Each number is 128 + 24 x the weight over its row's rms, rounded and kept within 0 to 255. Layers, rows and columns count from 0. Numbers have three digits each. The size before them is the row's rms in percent of the matrix's.

# up: layer 6 MLP up, 1536x384, rms 0.127, rows 845-973, columns 48-95
# down: layer 6 MLP down (transposed), 1536x384, rms 0.104, rows 845-972, columns 48-95
up845 098:120116163125120128084128145130113146093141089133114115122107141116107154139111130123152106102139136118155128142133152156135130100121103112100153
down845 099:185093126088118127119158101144108144150146141148134148144129170141108110134097141171137094137075148123130160191107129145124122116154153137137115
up846 100:141130137109121115129141124122109125118153137094096080122127189155089071124154141132122139114153173084160134145111118148127147146135124121167168
down846 094:129139139159095135120106141139104125149119131137115158110147153135131147129107123154123129117133135152096131131148134117120129103162156121077060
up847 102:158109098175087108108102116136137132123160145154135149153165162153117143118107128123103141104133125111104145134168070101115140125111149126111069
down847 098:130133150071150118126125132110092114112141152131092127149130119139121151086112164159100149086138127135148133087085110113134114135135090096130193
up848 106:152151104102119145141151080124104112141128109138100120142116120135142135133098099138127141133118150142165140135135130083145118134135154116113054
down848 102:087153119109123143102098123122099155144132096058144147131112122128133136103171129099133111117148097115098152154163128120101115108109138139149147
up849 108:104124169102117139106101138135120148115150097162107115089092108121111127134104052080125102168127104146129132139094109089156129093130146147120119
down849 107:154131170107130085129141135128129139148157130094129128126124143122123123134116130131132123162136075118121122157125128129111119141141133165117139
up850 099:115152149144113071145144135127167147120170149122181161122162126059116137138160134158148139113156147142138095115115121135120141119097127119111131
down850 086:146131117099123137135126140126106135109161123166105126168105137132083152144110150130121111103107123142114184152121162149109112156166110133143130
up851 099:134102120131126160112175155132147139124110152133129101179168120106141141170124117152137124151107160127125106138108140175108134170127101143174146
down851 101:085086103108165123130120148108125104184129109094126159122089125095110144125117100118091144152139131105100162152113107119093106103123108144096162
up852 094:121141153122081123142144149176143133135126129086141140132103130136130105089145122215181100133136138114165097138107130139139151148189092120129111
down852 103:143105194079146150147160121132107102149159108145088142174117124106122115105109141174128117114144152126150096117124123110125109106082110125150120
up853 100:093122141129124091116148085121097161113132118124080149129110125110113138131156135135138142107166170139164125074135142130120086147128144087113145
down853 097:138107141087122075131116152140164125161116116123185105112128089153138138106127133173110110147136123132098117131152131160140147096182127148161102
up854 121:147113151110130090127144125139110119122198135118080160143171119127119154126126133110092150102083109135101076129051165158137147103166137138147104
down854 100:170137120137159144086069137188154160092120115156141137142127114152138149154076113092143135145097149127132063135129146114104116129106115165143135
up855 104:113078147151119118107133131146120123129163099132143085172121133147120118080164122123192151112144142151081139101147098139144144122114109137101168
down855 103:130147146124142109112088127131134158105145118157063147131146126109138160108138152139121146103087168153144143146142107139099135107122137122122128
up856 104:174139148105094145150066153144117150149153119123106162125099181111133134163155136112100170110119117116135132084116145133145143118135152117123120
down856 099:116124146132102129122129087121170126096123161117105144130150155100156129082156124135100131112146117162131102083111124151119163114124185146108129
up857 091:124146107114145112111218151142111108104130129127100138135116070126121129097144148111126125134125126132127070157159170064173117117109110120119135
down857 092:161131125143121118172140115137103119132127118160106125155132168100114135132137129103109138120126153179151161102134119115122133109139121149137154
up858 094:121073124131096159103164132174134136088115133095156084124152137140101143127183154102135108127149108079176114139103128064104135096142149127145140
down858 102:124155151171124130085133132106090158152132162137093144129095118142113154126118139137125167100117136123099108111121108147168175087101148097117131
up859 099:146150098099113113158139129145187100155137135126125116096130132125156073133114144151168132147125168109181133131139097137142122092123154114173162
down859 098:143078149142145158085114108105138114164136120084103139133162125145107137099111104181081135139112136110149155127118106143164091104145120114142115
up860 099:088134148081158141118178130178171144124129143147067066139119120110119106066154152129179139139152183164124143144117144144070107130146116173173111
down860 100:141132146138140130170141151108128159098110140133136124166118081112140149137112135121116127099129129118137182145127104105126149126143111133149165
up861 096:139140132094173175100179169134116098138153147107173132091127129124139094146108137138131103125135101176140118128072098116168137140138125143103121
down861 102:105183110140099121097137126114102134160147133188125151111107148128081156129155169143107112093172134164125148120130125154101117142123081115148120
up862 095:131136151126123128133105160121129120136144121143101181130088147100156101141116131120111136128153165146156130076159128108093080102141132113151132
down862 102:093115119133126159104116144146132126148109149122142111133123112170120128115134137104101127133101125130083157112128123109159132140162112088131106
up863 097:162110160149133149156128144098154112125115124127110096096122137141142127136136116175134134120138141126138112114130144147129162132125109120079135
down863 103:121102097105173074126094159092147123133119108085146149166142103139131129104156113099127128106156114152143148121126152165091144127134171116162144
up864 097:092139147124137123116143111121135131124101123120177137114155134143161114090141122091125136109130142143104094102178135126139162120120138139159095
down864 103:081177120107139124102138107121100127108144128135167092111157085116099107113158177119102126141080149100151131106107087120124148124146107095116124
up865 112:167100144097154159119124128141172091153131169197120076170088093123141147089142112142138174143106158154118127166165130146105101127155127170110103
down865 103:145138118112126101154095132141125168114124160096109142069144129130099133121128104146136130103117119127187123163111072138186166125116184120096109
up866 107:108100143075109143101098192115151130105076120100107119142108158136127188087136097145148128109104143095152101146158130127129144101122137177141159
down866 099:140121107165134122106098103101118114131144152159136106101149071172109085101125149147159121128095141135142127122147138130192137130117122123131116
up867 096:116143137116143114147121165129130097103104145158149093159131125109133116163095095133114047121171101135104096127175151134143078134128131132181097
down867 105:142117057152148093070105128099094130123096099137111107159152118138116085084144128112117135159140124116172117144116147086145159137167108131114070
up868 105:137133092169082118076155113122097075154114142121078135085126121117118095108150159113126134127131132133128142192156141127139114150134113092167106
down868 099:118163145172133128128155141125148143132137105112172127115132119166131162134101128110167128119118158137108149099165117168094092110135092143150138
up869 098:193165103085134124166144136114109120136130148150100135130147134079108112132182121116122119121145136145103146126106128128055137164132093167108155
down869 103:110124158123106135160116131140113121154136111149143138145145147112142176143093122172135098130098123130102155126114173192152087136081114129120106
up870 101:135116112089116099096166138119150102131136131157122090146120125113118088128117099074149198162129123132147151124121120175146116118119160147106096
down870 103:151118140112113127126093127130124096128155138149135103107137131121132132114087204190133161144136134105125132139151146082139098132130131145129187
up871 100:103140138150154123089140155148113128157098110162095115098164178098151140151114093135081109166100136132123175136112140128129172096139066123128105
down871 097:165166128164160158112092101161143070131130110131157136110149129121078123132154106111156132101130107124156157122129130132151127156125087122120155
up872 098:131144106061135147140146138137129092145163097162108133131153097157098077144129123156126122136134111185129126138145101144129124141136136167121117
down872 101:141116133193133074122086114147103131105102164154130118098141117178144157158125188128172124148114151086139089133133125144149158141106169111142136
up873 106:130129124126118119122082114128093117130124108136102132139119129139163139130112105138118170140122158132123090140058114135091139142140130172124126
down873 095:134150137133144146162139123152112085150105058143150117113105159115105165145075089118128107150081105115147128159094133163133086127143096145121141
up874 099:130146130144126093134116114150167131119147163173107162129093110152136173089151135132160152169134141086137100125140150107082153151102134131132149
down874 098:102087145176139065102117153159092119107097143132126115139120134132133078100085142147162093133146091138100109141141128120128132109161092135140089
up875 099:104130116110173136147118106133168096148198136107137155130118119104116125133100126100118116124151159143122140122138174131155099156129119158131124
down875 094:078127139203145130134101156148144161136100133147129106144117103159138103144187142169145131154112129109125147109085103093165097140161103111148153
up876 101:129117162127168129131068147158141122162124150131116115137148135103119146149145125127105093127123126123154089109110129112101130152179134135098105
down876 105:166157113130116124132133156127157099179104110154140130125105121084108066156087106125170111137145148130134152140079105160143135120126134120152141
up877 101:116177089117116106143120164109146081112170100110155123160136128095127129146122150115113164111156096134140090152149131089116124109118130156119120
down877 090:146116178100114104138123098109145104101112120121145125121139113135140123150136092115115150126142155111151152180124143116121111168157151136122120
up878 110:112129137169155129092099121155140142143163170161106117092127129131150131139143134132127137097135100141146147154124165154158156063103159125079129
down878 102:087107128105194133131154116126131162139169116115087105125150149141140103140124147172146153103159111144126108151149134112082117150113104151146090
up879 087:128146132163158096082105159119144151131143125111106134109146135108131115126154098102146134149155164134150181144147131112106125125089121125104112
down879 095:149113099105161162142110092104134122101104107083145124162101166098118115127133104105143115118139141179133148141134159164095170171114121144109115
up880 100:102110150137137127067103117121095166117122131116097154134125149131135140148087144092114132129137141116131119075155081145113152115161109077121130
down880 090:108189113150116126140083079140177148118158134178145132139083121109157089122173111141136164157137113127113116099094108152129110097136092105151124
up881 094:129123144159124096138136109125146165098101126165156115152136156136108174127117126124074140137116136190159170102127139132122098112120106107111153
down881 100:106139137143130100092148131114144171177131139104095141163124141093156143124129090119136113126127153085127115110115124110134135125105144159124109
up882 100:162088163157134146167123129094136141132146111175142135138063096144154099134108090115162124142104113135148155125103145157129107098116087097120117
down882 098:094147144110124128158058128097089098103159113113129155081164124134141095133121100166107142122144110131076108123121141161135158132134138070110146
up883 101:100130133144156104132106126090163158101137135172126090198156112151136085126140103137188151090149110098114131114118094171102155107166112121125135
down883 099:134125167100098146117158123177134097154116132127120121128104148137099123167126124118099102122086061173110162092123114154172101113091121100129115
up884 106:139142157112158114129150112140106138113151097099105148111128166129134166119114124157121165115120135103119150172138147165071126132146129126151147
down884 092:107099118124131113129112114135145123051133151105135100126159135184153124150096121138136100139131127138132102152165101136116114144152139184125133
up885 110:115107120109124140147148139091123119121119145149102096111150105164091169119159117093103144133136126148135088087137145089148089114156126116110123
down885 105:126108135126123122111137129103139159134124157131168120064099106127138135101124113158142133129103133095130125127178144122135137136155177123133148
up886 095:102149138169134127109135134152131183169141097133111106139122094153107110138118080170127148104140107140119101129113115143112123113124110060141112
down886 098:137140130078151124149129156124153145118099151145103162100145129110176116165123128083116150165125145106156129148167094120167108124133149171150162
up887 090:150163152104124124161129150139145153120118125109111135102145112104140093104098126136125124115149126085140139082153146103115108146100174152125118
down887 099:168076150116145160103128117138096105149165140133129116123144135137123147139094127102130109135139137124137128151128120126176153121146126118096140
up888 093:135166091134130129158152121129127135135131134134123119123091101104151142134094163132086111147138123101128110138117079111159102137197115153123135
down888 096:127171105138142134105168130163112085127088114108148139176134119123118128144128145114138138106130143136154093160130148085170095156098148138091139
up889 095:156141137121122134100112151167066146116124140168161165150082110152126127092129134108161128126147115120133119089072136160116132150148128081105104
down889 097:105141151152133060154129101105142123137134078149125087122172126098139160130117153153126129131117140131142086114118097144167139133139143147140137
up890 094:075140172123134132124136133143133146075109102123116182146179155137144171129153134142162103146082174098159159124126122124112125087132160154123174
down890 101:135089146140139132109127083112100107133162129121120144111118149126132136105146130137117080152125111130147104106118098121121113128092124127133176
up891 111:166107111121146135104124155166101130163168148113128170107139142112111143199173094104127157178117106134116101113087107166171134076158129143106126
down891 105:134151104102096092174176129124181134115132134108122116132143113123126103121099169113143114097147119132149152135158133153129128116100083115164154
up892 093:126114133112141143116081139153130071122192131125124152147117125148139129109169137073148144113109132142093112158133107141175119137125127127126159
down892 106:101130156132148097127152125123129128123096156154140144105144132096100141131121130142105128105175141118150122135141092127096153104123120104185108
up893 100:110130102130156087144141085169151125125142134130108086120087151079123133127193125131115164119085140144128082147149147141160159092151127084157151
down893 098:131139150141139134113142140083120109111127114117150126123170135138155149137128105151157109132129105136120151114139121102113140121157144154126086
up894 101:117099168109094121186089126152140152169139107165132109137141124141090159113129138118156097118122184142142168163130152105124163129129129178123107
down894 096:137116088133110152113140099118172145129138119128164155145137123146123126097143151145079119174143119150117141139155134121102143112124112114095138
up895 095:122135104121115128122121157128152133110108144082123119178125184102152118092145125151097188107141139140178104134137129117136130107132122157119135
down895 096:143146116130136100111090124138112189100125161165148155113110101183123097163121171133131087137135105141112133127122105119094125116114103136150109
up896 093:147113147157149167122110109120156126159114117166124161092107135121156086152102123114124115126117120107142157141149073159147115139142123151116110
down896 094:152132090135110096104136170082149162146075124123146086114181147099129128118110176188138144143112135169155142121126128099114192128136154137146122
up897 099:134126155089090146099149174144128088190103108112130123172130133105134146135144166131136127129125151116090142132187143124140112095136112137092080
down897 101:148136139161161084119107106128124151165138150141184166141171122118099154156148152095127129128107153153185127135088141153121185153138106143118123
up898 086:145125090165098157142136131121146135159132096109182115145135112141117144119130131148129108168146130086123117122162157116108102131134138137134087
down898 099:113105085111106127148139155105112149134148156146171106162129111128159142153143120122103109161122126145161124174146121180157115109148153131172105
up899 116:122107140165173142150112158124140133119150088138153091114153127146175121123113109162141134135100123114135127139166100096158146122147107123143161
down899 106:144116114160135145128160084132157124156144160117142153134157127137195142100125085120177109166105091146120143134102130088127129147106098128187115
up900 095:151126129139133148083088158142144130140155111127110135132121113092139187111142128142137152147180107147118122124159136145147117099146098121108134
down900 101:125163110136084159113115154127131098106108118118148120127133112145190119100082130106133132107106128147119162126138099133119107147093148124085133
up901 103:132131137150155120153140128150138099151177140142095180105125095117141105143143141132139118169158121130111104187165054126143122124134091120135110
down901 093:125087134083128116177133116129115128129107141188138170108169140105185067116117097146152144141128100161157121140102154145144119161115135096123112
up902 094:136141115112120137142129099116117134073119161147115142141131131173109135111130131139097111126119123150124094124148105151138164118146109166175124
down902 094:123127126173116101078141165120129133153133110130135109098111126124155138120153166102148130115114112115132134085114122147112094159165095090115119
up903 100:074155132092139127135147159127124127167146146124108115136103115158103103117124152178192119097127156110143117111137111168070130117155135143127097
down903 098:105197150174143126136142106101124125097117108125143122127135085138131146155155141158156151136111107118116109148163101124103065102139124105144129
up904 096:110073113147117131150137131122124121115149104117103128121081179123133110106118133087099051131092142086108146173145135134088122121147130106148135
down904 103:110103156115090112161171096125092117084051104160126147141137146117153106148169099109126149111163135131163140132164158102153152118105124090125123
up905 099:149124084075103123118175103107162169156111143131106139155166181095156119093137108161062163127126120160164138131093118138132115148127093126109144
down905 095:089146103173149150128145128164133102072174081170133118142120148138135102144062083118146128135110111100166125129153154120179069125128171143128146
up906 110:128138116134127100110163125103135143123165156124139181132087132119112109101117115155136129158081129157173069107128093096174129170135151085136104
down906 113:157132143139166135125122108136128130161151145074117098133105107088114108124114139165112121108125083128184120116143098135116118070171108141116153
up907 094:152098136067178130148142077126135125103130175123091140132140135123113129180124134128131126136084182101137145121127144141119136151115148098166144
down907 096:116143133127122077124100131125168148128065154155103130109161163103164084123138140146078165076117072178136115156132139163133143133162117144149119
up908 092:135140123140139146133110090088127105110136102167088150109141134091103146156148172104167135149122132088127136153157100110088155129142099127165150
down908 092:154122085108128150149166124149147153118113119116158130145141136122156121151117121139134174129173136118148134171113123138185137118145146118096145
up909 093:124125087111162088121140160139168117130085147145143193164119133058113099113147111109136143132123145144129138119108113086090137135193162106157112
down909 102:136185101144106100123042107098150183098111129069119132124124138120115173118143100124130159122127098154151157133143133117147075111125126132132163
up910 093:143155135122160159102107110132136119120105125118112158135181110113099150160091118118139124153117110112128147098122141124135125118130134114135108
down910 104:118063135135118123149147114180098135139105145117107113121118157125092125168118125159093132141125125138097154134179079115144123130138098119166140
up911 102:120162100115100099126142171164119139150130107152090156129094141116123153128107104159148115168090125072132154135094137134157119159126165153085130
down911 103:085177188117101163113143092132144096150129131116179166135114113125134121126109094092164101095138137163149092105152133093135140096079083115144162
up912 101:092123131102140119148150111123091157154134121137131147162133106122112118157131156131107118125184107119165119069137122141133152124120119140108098
down912 099:179118105161128136153126129141123145134112194075108152115128188076123148146121128092090139136168176123126151115132174151149118114114160117125130
up913 104:154130136160163114173126176127090115108080143147140108118086109118141131114128168145147118142112154116122123117124163089089143096092129162112135
down913 105:137149119089131148091161103094120115141116140147127173139156146126157115110141067121130084118136143074156144138097093118100123115111112109108119
up914 100:113130158097139107123149136126138130146135142098138108110158136138150166137118162092194096134146143148101132135117129117112151109151134081129158
down914 098:128131113149113147108145101116084152140137114104169144111110118108110095127155132138088121136108157124119103095122162132154163110139106138142132
up915 109:073097157108108151112165087132160124132136174140145140099156132139118141129146097157125152143096125167203115137124109097114103138149127081104116
down915 103:146099134165115121144123118144149131105105125126140128144144086139121155081115111129107114160133154089164113172132149166149109108104096154132132
up916 086:133111107116173113159108127112121159111153102136122091104115163131138225147137101135094125137129136163142147122147159179142165102132115116135111
down916 089:140124131139105144138099096129156139093141113163115120138148116166154067115138107140111161088140122135112124124160127142126139138098072126149131
up917 101:114131158131144169085157113132150160096168154125130120135112113124140120088136109130125078111190118089154116088113124091141153127174128126152092
down917 092:141117147126102115116118150145112117102145111144125153106103132144093102098088102151106138126159149151133134119129111111075083167138123125113143
up918 104:159119096153124144100090115140103177096177093149125149119099109124106133069107156152143130098166113091121137144165109148164074074186104154136130
down918 096:118129144174136116075112160129146077135087138091191155119150164120089143109107157119153126131078131163167123084132185130098151103094141078103100
up919 105:142150136158164079089153179149110122141154164134124116103149109103131143123189155126140122135127136114094104106109114150133132125143104140138134
down919 099:124139124147128112132125068094130196121139115125109133175144124151167136128110171134143144116138092161145146126133135150111073099156114110124169
up920 102:116113124129179129110161153148096114149118124095140155163137125139117141145155121174098143123149113145166136132125144107108125124097137125141107
down920 097:124101137128119101123115101135095106148126148128142128112110141131126088151148168116127141150143140144127109148128140102132083126180151108128097
up921 101:081102096154147123116139074136154124132162170131087119134111104139113107142106107151137148095131157099117147107139076086130108139125131142098163
down921 101:113148124168182124120126157103096132166117132097159103135133116119137123151114141112123175106118105127099148159127110125100163102170063129135131
up922 093:101126111087145147157129118133118148142103130135113151168110162115135140091121115144134092116149092119146155100140152125108110126119137134128137
down922 102:113153152067131127123162085141124114154104095117107109176136146084146106131120144102119152114097130152124136102150072076132135055126138125173176
up923 095:165131135155170109096145136075132146128151141120151149114082073161165119110078122135114119139101109120161098095113119129131123163121132133124118
down923 099:084136109092098158105120139161129128142126145110116167140145137110120146168154132118116137081169150105110131143120149079126135081131139122104139
up924 091:134101087104169140111133138104154132147114117130144139120109117131147160143145125148124148113109136161118106141139157161121153131108152143124133
down924 092:092162139128111110130127167110135144178166146093082149149188145096142124131134140134109112124136132126128148143085143078131094134134115119157096
up925 099:110158127135135161159115117104146139082108101122152144123159165105179131126110120114110085131124122110138130121104141144150119123143125093063135
down925 101:113089125156111127174072126118102166102134161134134082101125147152127140123137144097124112093078166141079100129117107110146189121123118124139088
up926 112:156099119065130177170114161121138084096109063141113153130130127148094134089174089169124117167132104140135098104125129125116116120137101192147109
down926 103:132108146160119173116076095106135084145078147103141148101154080181133150111085150074086123155138118103124108153141149157111145130179117138116116
up927 096:139099158142134131134114170161171149138167108133113124093151097155149142125102084172152116144156132135130102116130152138140097152131124140086126
down927 093:116115092170123112122111050069151135116119160083092121140118144113140150136140111164136134139115121153115147155172125136124130123157093136139128
up928 103:163162123132119099094100128157114079154127124117149141107129153118171106122179101120155157119142104119101121125123175094127167113107109156145173
down928 103:128139132089145129135137131120115116131122131107084111123101109167102133149120167152130134089132129157181127093161101147115139101134140140127128
up929 100:124074123151158139091140124156106133137125138140144137147137111137127130111096134153053099145132142128112155083152122153092132125097147077138079
down929 098:140155102118111114117124167128110120150142139100139127107065167107110133153131105097159139134120134094141119133142154136121099118121091104122129
up930 090:186124073118164103138127140128137114134159112147177142150141129161160107143145132151140112151104132131103135136085128151119136140107166159122161
down930 091:105139089157122122137143157145127182126130134123115118138103126147136113134084096189123094164106124148105137100147105142137140132195114136134135
up931 100:130153132105132112120132146153143147079129077166104162120103149087148148118143172145141115125123160096151100139115139135112156087121125167127136
down931 099:128124130133163180135119089146092114119130118135086062139162179137119153122120140145118128115191142114169142143151112130138133120118104152106155
up932 098:126115126153168118155122178141092137143110103137125123126118132111150159123147106153132119128152144116132116094125090157117148119136115125130111
down932 101:132091137162145134116141134137143127124153123096140141073117181100117096156096104125152151098138121127138138118111188109105105142127113136156109
up933 098:180147188146133115126135123137126095120149129129108144080205083108113132113081139114129135122137123152101108147132139133159073143130158128155154
down933 102:133131134148108108146111114105094081123106156178112124165132119130110115127119152177137148160142123110105130161155144156154144112131111158119145
up934 100:071174140165185109107140128179141148105154146133170145085089135103109129133120129134136125100106091123160115151136142161130135147129105137112179
down934 096:156126139134140137122103176085118125131135131179135103129160127159157124127159130159110166142155106139150109113126128122147143148098151135114125
up935 106:128121141133109144056133127121124115107132111131100158119090133145137177123134136154115131167117119123109148108138139167137123098098158159116146
down935 106:167126155119098148121132142150129161134155135124128160062119137096143090125170077118121154162180120175106163105108101159159123119136130122156126
up936 100:117144102146139155133134109117106102144100115125134103156150115101099089126130086130121134113137119098142099129190121100124123110155100138131077
down936 105:160107105099123097180148136159118136141139201127150120140108154150075132118090142136145135140122169106095147080137133132166109120105125151109130
up937 103:135080123090139096086140146138184118162105109123114154136143149155089138117133113096090115127136106140071144150116118104148130146146139138142120
down937 105:094103130137096133121111145113158130130090118120153122145105143084122102159115102094129136143121112124115171131109100146111095092158082151147142
up938 101:099118152164093049135158125152116127123121119121111095125136108139127168094168124127120083118128162104080114117127134135164101103128168130092134
down938 096:151140142050123124114116132124138121088117064148133129145114162124144116176109122115155099137133121145125115122174111125108129185136122184137132
up939 108:128125138097143111106108135142131130102137098130127154135110112131128110148101113133101136122177109137137129134147132132101130120116116106116172
down939 098:113128142140123129074136137102118128156144162135099116128118122111138109100157108139092124155144132134105146116114135135143155128142161134098117
up940 093:146157145075166103127175126109168115081113129139137139149134152108109119108100150122146155143115128143200121146144135199126126156147133102108107
down940 095:154113118150092133158120124128143109146148147135077119118189162132124103142102131159124124105141161121107135095129153111143089120157164135108156
up941 100:136161133117119082114127099087112125087133097127131138110156160157135111124160155137129138130135166149112154099144153172104134094157088127120135
down941 100:174131103099116097140131119110116148098128104143103095138119126107137143110099121098122079120120136139121157152095132111165155128164152114152192
up942 108:136129077143115084155128141141092120135103148134140152113109134154120165140133133066082127096115126181125161115152148146096112150099151095120151
down942 112:090134115154141134089058168116131146131168131138138141124134125092132127111124137142157150134173152121146109104130166136140155131135142105187104
up943 096:109087108092138150149140159172136121106124109128127144131183115149147133119125161141133129099126135140117088121122127121169131114117118098129105
down943 100:166122104105096136139120127141180180181098164144122128121098163114132119125107123115157151131113107104159119131101132129102090140105176135086135
up944 092:151103095139130120154161147124114156115148130107137122087129158132112136109177169135117097107090143198098115184120148093129093107115124130126115
down944 093:161123159127072132090138131096097127130122104155143136106124198114117120134117096172109159113139141136150128138156107148117118157167134117112122
up945 087:125152121155135150107111152049117146086104092124152154127119093145107131136127131138136116177144109080142098130127133157121131145151124131145146
down945 092:117107121118123128196129121167086103172136106175112110130137124139125102113124117112154182083146165145162103172086144102173135117082136097163136
up946 096:106153135155093159112178120092082166109105108143114141169129099107096102093131128152180127089112126173109145144115100136130135103098124111139148
down946 102:130149110115129106168143092129143122123158152122107133116126154110120107166131134111144163093127141110123129150122131205107134127137124159150146
up947 097:094153125130178147115111120125143147152158125096126142135159126159126093144138118122103123139157091085098132150153140158132115099092111164151111
down947 098:151158127174135144131151146113093126125123143081095133135113120080188118148123163129102112144195113113150142132106131160139111110148121155106098
up948 103:130144124130111066079118079152112110096076131151122138169107144093113095129115135168160188180064124111101100129116080178152169085131171145124160
down948 100:115114125103090132110152169134145128088156129162125116131153143170136110110158108050102105102149119145136120176149127106145088187123151107118094
up949 099:153120138131110171092101097153135146104108130121112152139123079113098141160132124127162098147149074095126157203160090127173135113112094170125137
down949 099:103144143145150138150157113137110116107145123149143090152133130157114155102133186129107126127114127190136136126152108121135107126168129139171150
up950 097:097118102070131097111103135129172104085154127134115148111126121100132127128115092121086079119169113143133113106096147148151114071111175122132107
down950 096:075126131160107113117116080151161093122192117110129121153110116159163118156115120114158110123105139128148099164114201139153109134143127105145157
up951 094:121143180142094089104116091151107108126112149102150092120097176118097124120104128160117140135119139142129151114142069133137167118124114095136111
down951 100:131146105124133182174157133131172124117143168095093150166162088142116095102125116171147174136149130123129164099112154104108104112131153173120131
up952 090:121171125171114146129118128147160116076137113113083137130138133148126140128147145133153114169134104141147098166136108079122121127135089108104167
down952 097:143138112152182120173115114119144137148134123136142120177160117100162125117162138128117084124136136110143110151083189127102132124140135158182134
up953 102:086129126161124110111136131122109109150126132144128090114182189108119152157152124109099081136137116121116103121114119140100102132102062183122088
down953 099:151127071109127159172134170154111129106102135108093089089115090126145141112156110138122150162119159142084177154121109119124155135101150112125099
up954 103:175129135151127158139144118169104143147153116165139135145142109123173151149136152148156089111138117128162107123157132162124102095062123137109150
down954 101:132125155164113093151101093147157124093141080183141131122135059147135114175111133132101137149138149100124114145132130119169091160158127146160121
up955 094:125135167130155093153103117124109142091108154145178160128155075102162167145136116142163125184148122100104136092107165113123094097133162090112083
down955 099:143142091128160111119137079103150110141169101119153093147121165154124153142112127119113144142114128125140131134184105089114188152155158102123171
up956 092:146115150148158170107117163161109142128149130083098090099141122175164177176117117110120151128147123124159131140136115147123117124142158168085150
down956 098:149155165117129108114124165146144165136127121148133132130128127132117121151113165135104121132059144167122157113072111146113116128085134113116136
up957 100:114211124134115148087101136064188143131103113152121155155130120142124136132119171151101150117131117140109138101107122147152126105157148123110095
down957 099:122150145144148139103110123100137123094131138110118112117104142109180118133146086110111131114096110105128127137153115139131147133115136130161122
up958 153:152142142115144131179083118092098128122124104140111121095125179137128144135111128126144117161163120109125097102119135131115064101141146091129145
down958 108:126135097098122116137099126103110136127115112153117143104130129169154109168127105117077132160131127100104137156125136151142168106122120071154106
up959 097:087099103119126149101178120142173150106104105096113141116109143112092150107123090150147111108114128121157168097135182116105101124129139121181148
down959 101:126148098171127125123114137091165132141102122151122140131141150158129120125156138105098131113104116120180122175152102109121127099134197107144115
up960 102:143120128157155132141160142082138092141118112141156089146139126171138102112110088104101126136119096124132141101084132123146133145138131134129129
down960 109:134169120179146112144147135174127112202105073138118149171153136170154150175114118154120131152148131100148122125112158092081113113100127092151051
up961 098:176155136123102146091124124138171108133120130131134158164114166114122170118114137133093153154117128121128103121126144137116140119117105116099132
down961 102:122119132094173155125123144119079146112112131158092115097086131105139153161132147092107161154172130154199098111118117145125156144139059150167113
up962 102:165179158111146125103131102128086105119141085107140157090096115173111094107100114115138081122112116101168118156141126129091121134113145093137122
down962 100:141138090160096141144142124152134121134160141125145154112141114119109117145116099125141145149123161102149141132131126101126101137116113157112156
up963 100:163124148100110104187100150118149096118114139121146097107090160124160147147131115116161158114143146077130125130118153153139111174119150106127087
down963 100:164110131120176145144104141123122129151158114107125165096109074158129157131121118078128097145133120172129134098132103108152079091152070138124133
up964 099:150125085117089127107107154150156160116146145170136129111107159143135107154163143123146138115128112133148112157150133152112124158171113100136151
down964 094:109086140130093147142151094118105139119119095114139106125138097098153114099121101104079096082123085174147148129157133132122145126121118134152150
up965 097:089144104126133116124151108145103129065199082133158140133140148140102136147148144126109111139163141149143133128136127150161200099147142174130091
down965 089:118102137089105126089105109137141137141129156124085153124140105114130114081132135139130168104099141131142108110077127110107076085142116094166128
up966 088:144142120151116123132149125159157115102099146084119172126132098127157131129135107120122091130097113126140110150128100133078122124117133112132098
down966 092:110133100139183127151085113139156122114156104078164148124145155156121126103133108121130124129117136113128087145140138111165127126171168148090150
up967 095:131165110140115089122155086098115098145097108138077118130136089138074153104156101159117128122103157048143137130151158148125169146152104147118127
down967 099:131137115122128155138113156132129129127177071106104102084104108109145077120138174127131130152127083129100148130161125113122143128154134144106116
up968 104:107111115134113121150118116115185125131113137173123147114100132168092154135129109133147142116119086102120125163118134140118132142110136141128152
down968 115:104121120159180155148118166124095092141120112123122083111138108155176129085102102130146123121110116145150082111139182085114123110103101130119089
up969 106:109137136108130165120112112103131089131114133140152128130128134116089110139121079167150069181133171083156085141118147130115076177135164133146108
down969 104:136164157126122125099107146116157170149113124123111144138132071136165132090105075155173131108176081141120141108115157107103154156157126133184153
up970 095:111150181075117130141121136146117140121168144086137124111146134107164060142158124136103102138112142126120111114149096122103095163154110152108093
down970 101:141133113124093125077131120135152110144085149112104163107136135176121128140127154077109127137104098162120123112103085109153124133122109167138159
up971 107:140111121135154131145119125101097125149109145144117127138117140168130181134116166149127169146097141115079115131126149117137133141082145120138125
down971 101:135150123155089108149078112182118119133130142150133162114136113107100124153096181141107077139065148077160124091152078158154100117108117132121156
up972 104:112122095154101133120131099132125135091132162098141143090139096118150113166117127109124110135139128099122106103133151137116152104111095151124068
down972 103:111121112107128077102108122114074141094128122132152056148151100109124164137122105130117119144105139109146129143138101162096112134153076122131157
up973 100:192149107131116137118131113106126134161136121124111066137179130153136126095140121160110122120155148113117176123164131139114127131153123131090152